Each number is 128 + 24 x the weight over its row's rms, rounded and kept within 0 to 255. Layers, rows and columns count from 0. The size above them is the row's rms in percent of the matrix's.

# layer 12 MLP down (transposed), 768x192, rms 0.0804, rows 373-389, columns 0-95
size [110 102  85 107  97 123  98 104 101  98 107 109  93  89 121 115  89]
[[129  94 124 115  79 126 151 129 150 141 143 163  95 131 125 132 105 132 140 105 126 130 133 110 147 103 102 125 106 117 120  81 126 141 126 172 120 159  94 195 105 107 133 154 141 139 134 127 108 102 141 138 147 119  91 144 144 119 132 116 100 140  98 118 135 124 139 177 100 165 107 174 153 161  73  82 102 138 107 167 124 112 147 132 128 118  87 120  84 132 138  95 127 105 131 112]
 [114 116 133 113 119 155 117 130 124 122 143 138 117 197  99 123 111 102 135 138 107 160 110 128 109 103 143  91 130 117 121 151 133 206 111 116  75 124 160 157  78  86 142 142 160 110 101 139 169  85 122 123 112 109 133  94 114 142 147 160 158 141 101 134 137 114 126 128 117 138  63 111 191 139 107 148 120 106 126 138 173 126 121 138 114 144 127  77 132 120 115 141 119 110 126 119]
 [135 159 118 170 104 132 108 119 116 147 189 147 121 141 116 146 126 104 130 106 104 120  89 131 155 126 152 114 153 107 105 157 130 130 112 141 122 176 130 152  61 118 140 140 100 102 179 176 156 148 139 155 108 120 116 101 144 132 133 191 126 158 126 153 163 125 136 121 122 105 127 122 119 118 110 121 135 137 133 107 155 104 138 115 114 144 118 104 136 111 159 124 126 175 140 136]
 [126 136 117 107 101 154 164 139 127  72 129 161 109 203 148 120 144 119  88 152 128 103 122 132  97 145 126 121 150 111  70  84  95 145 107 138 132 110 142 113 124 131 131 149 117 148 112 106 186 114 143 111 117 109 124  95 137 115 150 121 134 144 109 115 139 101 146 134 132  95 113 157 134 121 107 163 147 115 127  96 121 102 153 138 111  93  66 155 139 111 105 128 160 143  82 139]
 [138 147 143  94 103  58 143 143 141 133 121 100 137 168  99 139 118 121 143 119 141 130 124 122 190 139 158 104  86 147 146 174 116 166 102 113 128 148 137 143 162 153 157 139 144 127 162  93 140 104 158 148  97 163 139  73  83 120 134 119 116  97 132 122 131 167 106  89 137 145 124 127  81 161 119 110 123  93 107 103 144 155  86  77 147 110 124 120 110 160  94 126 140 148 113 113]
 [118 157 123 132 118 119 131 103 112 104  81 119 123  92 140 142 112  93  64  85 155 141 149 110 112 134  94 135 107  93 125 107  81 107 124 125 106 144 134  95 110 170 167 151 153  84 118 142 169 142 169 125 134 133 149  91 124 102 132 130 137  99  86 110 126 144 133 105 119 104 132 107 105 131 121 179 159 145 104 141 166 141 147 112 129 120 116 140 133 101 124 145 124 147 128 139]
 [169  86 101 126 142  92 141 137 107 175 126 115 117 140 112 144 166 171 175 118  79 113 156 124 112 143 153 118 111 144 133 146 133 131 102  80 145 132 146 123 109 127  97 122 141 170 100 130 120 130 142 157 118 116 148 149 158 126 103 169 135 128 115 132  99 164 182 168 147 104 161 120 133 154 106 111 147 117 156 143 127 121 155  96 150 132 129 112  84 130 181 133  86 148 167 120]
 [ 84  93 141 165 139 144 144  70 109 144 122 117 127 123 117 125 138 157 123 150 165 136 131 164 113 142 144 124 125  78  77 148 135 134 146 120 157  96 149 111 106 111 124 160 121  83 145 144 141 148 168 138 157 133 143 158 120 150 147 126 123 146 152 181 163 124 108 112 116 127 150 116 131 135 147  90 106 117  96  98 105 129 127 171 120  97 179 120 133 164  94 108 146 153 105 118]
 [156 137 156 130 134 137 154 125 111 139  95 143 142 132 135  99 131 154 111 138 134 151 137 134  67 134 130 148 133 121 122 123  81 143 204 150 159 152 124 154 199 112 132 131 114 144 149  82 123 147 161 124 109 104 113 118 120 119 148 112 141 116 154 113 116 108 135  89 121 109 209  95 100 126 112 102 155 112 108 106 133 147 114 146 127 138 100 135 100 123 124 146 114 139 109 140]
 [148 129 105 113 159 132 110 100 117  88 126 121 162 170 160 139 150 102 127  96 150 151 136 143 116 147 115 146 145 104 157 118 150  95 145 118 171 169 106 124 116 104 113 131 177  90 151 110 166  98 113 184 108 156  86 124 166 134 137  94  70 124 115 123 134 149 166 134  93 170 118 102  84 115 120 136 120 120 149 112 132 119 139 140 129  90 141 104 103 110 115 125 124 123 120 140]
 [138  83 132 115 119 108 115 153 145 163 143 103 153 163 133 128 103 121 155 126 130  87 127  93 121 138  96 150 101 137 138 122 133 145 108 119 107 131  76 103 102 101 135  89 144 178 110 121 150 126 133 140 105 132 131 134 149 135 129 120 158 178 114 124 118  58 149 139 122 106 139 162 157 189 122  73 102 152 101 132 140  80 162 144 106 135  79 129 124 131 150 160 147 110 108  86]
 [160 126 107 148 105 143 148  74 112 100 128 121 110 133 131 125 121 164 139 176 130 130 160 137 139 116 150 105 116 120 112 159 153 148 125 142 126 130  95 105 129 155  93  97 121 134 138 155 144 110 118 112  98 125 141 113 116 178 147 147 140 149 137 141  64  93 129 124 151  83 121 204 107 139  75 167 136 134 108  98 128  96 141 140 195 104 132 118 128 129 140 140 185 126 135 143]
 [123 128 132 138  65 145 101 108 126 120 171 134 162 178 102 106 137 139 129 129 120 121 119 119 128 131 109 140 105 162 147 140 150 141 187 132 129 148  95 162 108  95 121  81 116 146 117 119 104 121 155 141 112 103 121 125 142 144 167 191 100 138  98 124 132 129 152 166 119 117  98 118 168 147 112 130 150 158 139  92 114  98 164 137 139 134 112 162 161  94 126 109 117  97 116 144]
 [154 130 118 127 157 137 127 114 181 150 159 101  70 187 141 131 128 132 129 101 101 152 123 105 148  98 109 147 131 168 155 113 103 139 127 150 143  44 139 121 107  99 172 148 124 109 159 153 105 136 137  94 188 105 117 132 132  97 129  81 180 136 121 123 115 114 143  99 103 140 145 113  98 157 164  81 107 118 131 132 143 146 113 110 112 114 148 112 134 162 141 129  93 133 133 105]
 [115  94 120 124 143 131 125  93 165 132 123  82 115 107 181 143 166 106 114  86 175 110 110 118 118 153 103 114 171 108 129  97  92 111 184 102 106 119 159 140 105 141 173 132 157 104 161 139 145 119 126 121 129 128 161 130 121  95  98 125 122 158 167 143 135 169 106 155 133  94  94 143 119 130 100 124 124 102 131 100 138 159 137  73 170 120 147 143 155 114 127 146 117 130 136 123]
 [176 129  98 117  63 140 113 131 127 123  94 145  89 149 124 129 132 133 122 123 130 106 118 139 147 127 143 110  79 158 103 149  94 104 121 101 121 116 109 150 132 139  94 139 133 102 144 151 147 109 146 171 117 126 169 125 125 145 118 141 178 129 126 147  76 157 106 102 168 154 119 119  85  84  71 127 109 155 123 152 132 113 138  90 164 111 143 127 127 135 120 154 126 145 191 158]
 [ 98 110 116 116 131 173 113 117  96 148 100 110  99 155 165 118 121 133  85 143 127 160 129  94 118 121 120 136 145 150 116 106 126 143 118 126 123 123 115 101 104 129 135 114 161  94 159 182 126 139 132 127 150 180 151 129 100 139 130  95 139 150 121 110 117 138 121 141  92 132 127 139 102 126 111 148 110 135 148 137 117 125 122 121 121 148 164 139 120 130 104 115 101 105  96 106]]
# layer 12 MLP up, 768x192, rms 0.0867, rows 374-389, columns 0-95
size [104  94 105  97 111 100 101 102  98 102 103  93  95 106 107  99]
[[140 114  94 103 131 126 129 144  87 151 132 121 114 125 183  97 128  92 124 146 124 105 153 166 135 137 156 161 122 118 126 120 138 147  96 103 173  77  86 126 170 128 134 152 140 103 193 141 150 123 129 133 128 139 143  98 191  75 106 146 170 162 103 111 136 140 108 128 150 139 108 119 108  89 127 152 117 100 108 109  99 128 135 147 161 123 159 119 133 177 145 166  99 149 133 150]
 [109 110 166 107 107 111 148 113 162 148  92  79 111 160 134 106 150 151 138 141 138 106 180 111 132 148 148 108  99 138 173 143 188 127 159 108 138  80 154 127 168 136 122 122 110 139 108 115 135 123 122 131 119 109 176 142  89 150 120  85 103 117 115 110 129 123 121 138 112 168 128 120 108 164 177 145 109 119 106 165  77 130 122 102 162 136 148 130 132 106 131 104 126  81 125 145]
 [106 128 131 106 122 141 138  93  92 126 116 123 141 143 103 148 124 123 169  76 144 107 129 128 113 152  79 140 159  88 137 127  87 128 144 151 146 120 158 170 114 135 147 110 114 123 136 164 117 131 138 147 158 147 124 121 125 141 122  92 136 133 131 135 131 173  76 103 191 167 120 162 102 132 133 120 157 129 101 147 171 108 148 166 161 122 149 127 149 102 128 129 148 164 153 126]
 [138 152 102 130 102 120 103 122 119 182 104 200 133 140 118 143 142 149 114 105 116 115 143 120 116  86 105 151 114 137 120 101 104  97 138 137 142 126  84 151 188 140 100 128 105 121 135 154 174 150 179  85 123  99  79 137 136 127 130 149 119  78 116 146 101  84 121 120 136 131 153 136 126 134 159 143 120  88  77  95 150 113  90 106 109 128 147 106 105 136 128 159 131 116 130 134]
 [116 117 157  98  63 129 134 107 146 157 128 149 120 103 128 119 129 144 147  91 138 102 188 141 155 108 140 139 131 138 138 116 116 115 109 142 154  79 107 131 170 127 148 152  73 119 138 120 165 111 113 146 180  73 106 120 128 154 115 116 138 107 104  94 113 104 133  85 141 120 167 108  96 156 105 143  93 136 150 115 121 141 169 127 113  93 166 115 112 150 156 138 142 119 108 149]
 [113 138 142  99  97 151 135 119 120 100 134 126 149 146 118  93 126  92 101 138 130 140 119  97 157  92 142 110 137 118 127 110 137 166 101 163 133 115 105 163 142 107 160 140 134 111 168 115 134 160 117 132 133 130 145 108 127 163 159 117 122 129 130  88 175  86 149 113 131 163 133 160 140  79 180 178 120 142 150 117 136 124 145 148 126 113 165 119 127 114  89 173 167 123 110 151]
 [136 119 126  81 101 130 128 126 118 117 108  97 131 103 133 172 117 134 158  57  74 152 169 111 161 126 113 131 167 146 182  97  97 143  98 165 119 113 158 148 180 116 137 139 106 100 115 141 160 134 163  94 133  88  98 135 141 131 139 129 151  80 109 152 142  76 127  94 121 157 134 183 103 144 131 137 143 132  84 130 156  83 123  83 154 129 133 163 142 128 121 142 118 135 124 130]
 [149 192 132  69 158 128 130 151 141 128 156  87 105 117 165 136 181 104 136 102 153 120 143 123 131 158 103 159 140  97 120 128 136  85 101 115 120 129 154  82 122 116 153 153 158 115 139 168 135  94 104 114 170 154 110 118 148 130 127 127 138 129  74 198 118 139 118 135 139 120 111 138  93 121 114 166  82 126 129 143 139 140 144 104 129  83 145 150 115  84 146 134 124 155 181 144]
 [192 154 153 106 105  82 132 161 137 156 144 133  92 110 101 118 126 149 127 128 115 132 121 120 145 162 186 132 106 142 112 116 181 159  84 165  98 122 148 110 129  99 153  88  91 122 123 142 149 138 132  66 126  80 151 106 140 167 116 136 154 128 159 136 161 140 142 120 186 104 123 129 145 108 115 138 114 175 101  93 129 141 133 135 128 113 116 117  95 104 137 120 176 149 141 118]
 [147 176 125 144 123 133 135  93 114  96 147 141 114 113 162  98 103  93 168 118 169 139 133 163 146 123 113 120 146 116 125 133 114 173 144 178 123  83 141 130 133 134 114 107 122 155 155 129 130 140 129 122 152 144 130 136 140 131 104 123  99 137 108 158 158 147  94 115 113 160 119 177 154  90 113 172  98 169 190 124  99 114 171 107 131  86 137 112 142 128 103 166 181 126 145 118]
 [147 164 136  87 103 110 128 134 114 113 133 201 139  64 114 118 169 172 156 143 148 137 127 146 131 104 104 100 167 110 122 100 100  72  95 122 125  97 149 143 108 145 126 141 121  84 132 143  99 137 128 124 175 154 139 144 177 121  98 145 125 143 102 131 111 137  59  94 152 156 120  78 146 142 186 102 123 129 142 136 178 141 144 124 140 137  83 110 116  94 114 169 104 143 133 123]
 [129 168 121 134  63 108 175 133  62 127 118 166 120 128 166 117 151 153 102 148 120 124 148 125 183 116 165 161 137 102 135 122 123 133  99 176 141 134 139 117 139  93 101 101 154 126 127 175 122 124 118 148 134 121 158 149 157 102 131  81 115  94 140 124 110 133  85 142 116 110  98  89  63 142 138 125 106 130 123 125 137 149 129 125 125 144 132  92  78 126 140 167 133 164 141 125]
 [ 96 135 142 123 108 143 137 128 111 147 117 121 201 124 123 102 145 121 143 177 141 132  74 165 124 163 144 123 108  96 116 146 115 120 132  92 135 117 110 105 169 128 129 108 126 124 163 143 137  88 135 131 105 142 160 132 130 128  96 150 144 127  82 190 163 118 140 149 168 141  96 100 160 110  89 149 110 164 133 127 111 129 188 128 168 139 112 114 144 104 118 138 143 137 128 167]
 [119 138 131  84 124  98 146 125 104 169 149 154 144  53 138 120 123 133 135 160 116  83 157 112 160 125 140 130 193 141 130 119 133  98 118 132 149  77 154  97 148  78 145 128 102 145 137 143 135 128  94 152 148 131  97  84 131 129 134 127 113 131 143 134 110 143 129 125 154 113 141 139 142 109 142 122  82 145 137 106 171 159 143 131  96 116 107 116 154 112 162 140 109 149 172 154]
 [126 131 130 128 124 103 115 120  89 114 144 167 125 123  88 108 126 154 133 104 132 121 114 148 135 147 127 113 132 120 153 109 127  94 134 161 140 124 168 120 157 127 110 176 129 118 144 133 161  53 128 148 126 139 106 148 131 119  98 104 183 118  77 134 141 112 122 126 103  89 121 176 137 122 139 137 112 114 161 157 140 131 171 108 124 122 108 141 104 126 150  98 141 135 115 143]
 [146 188 113 119 125 118 159 142 163 150 161 162 138 104  87 156 116 119 159 126 115  86 135 171 138 118 134 141 108  96 104 154 117  79 154 105 156 106 140 168 116 136 116 108 114 126 122 124 175 122 145 144 115  94  86 128  91  95 111 120  99  94 138 145 105 145 112 143 117 134 175 136 163 132 141 160 150 158 161  79 164 122 142 146 121 148  68  86 167 125 162 125 161 129 154 155]]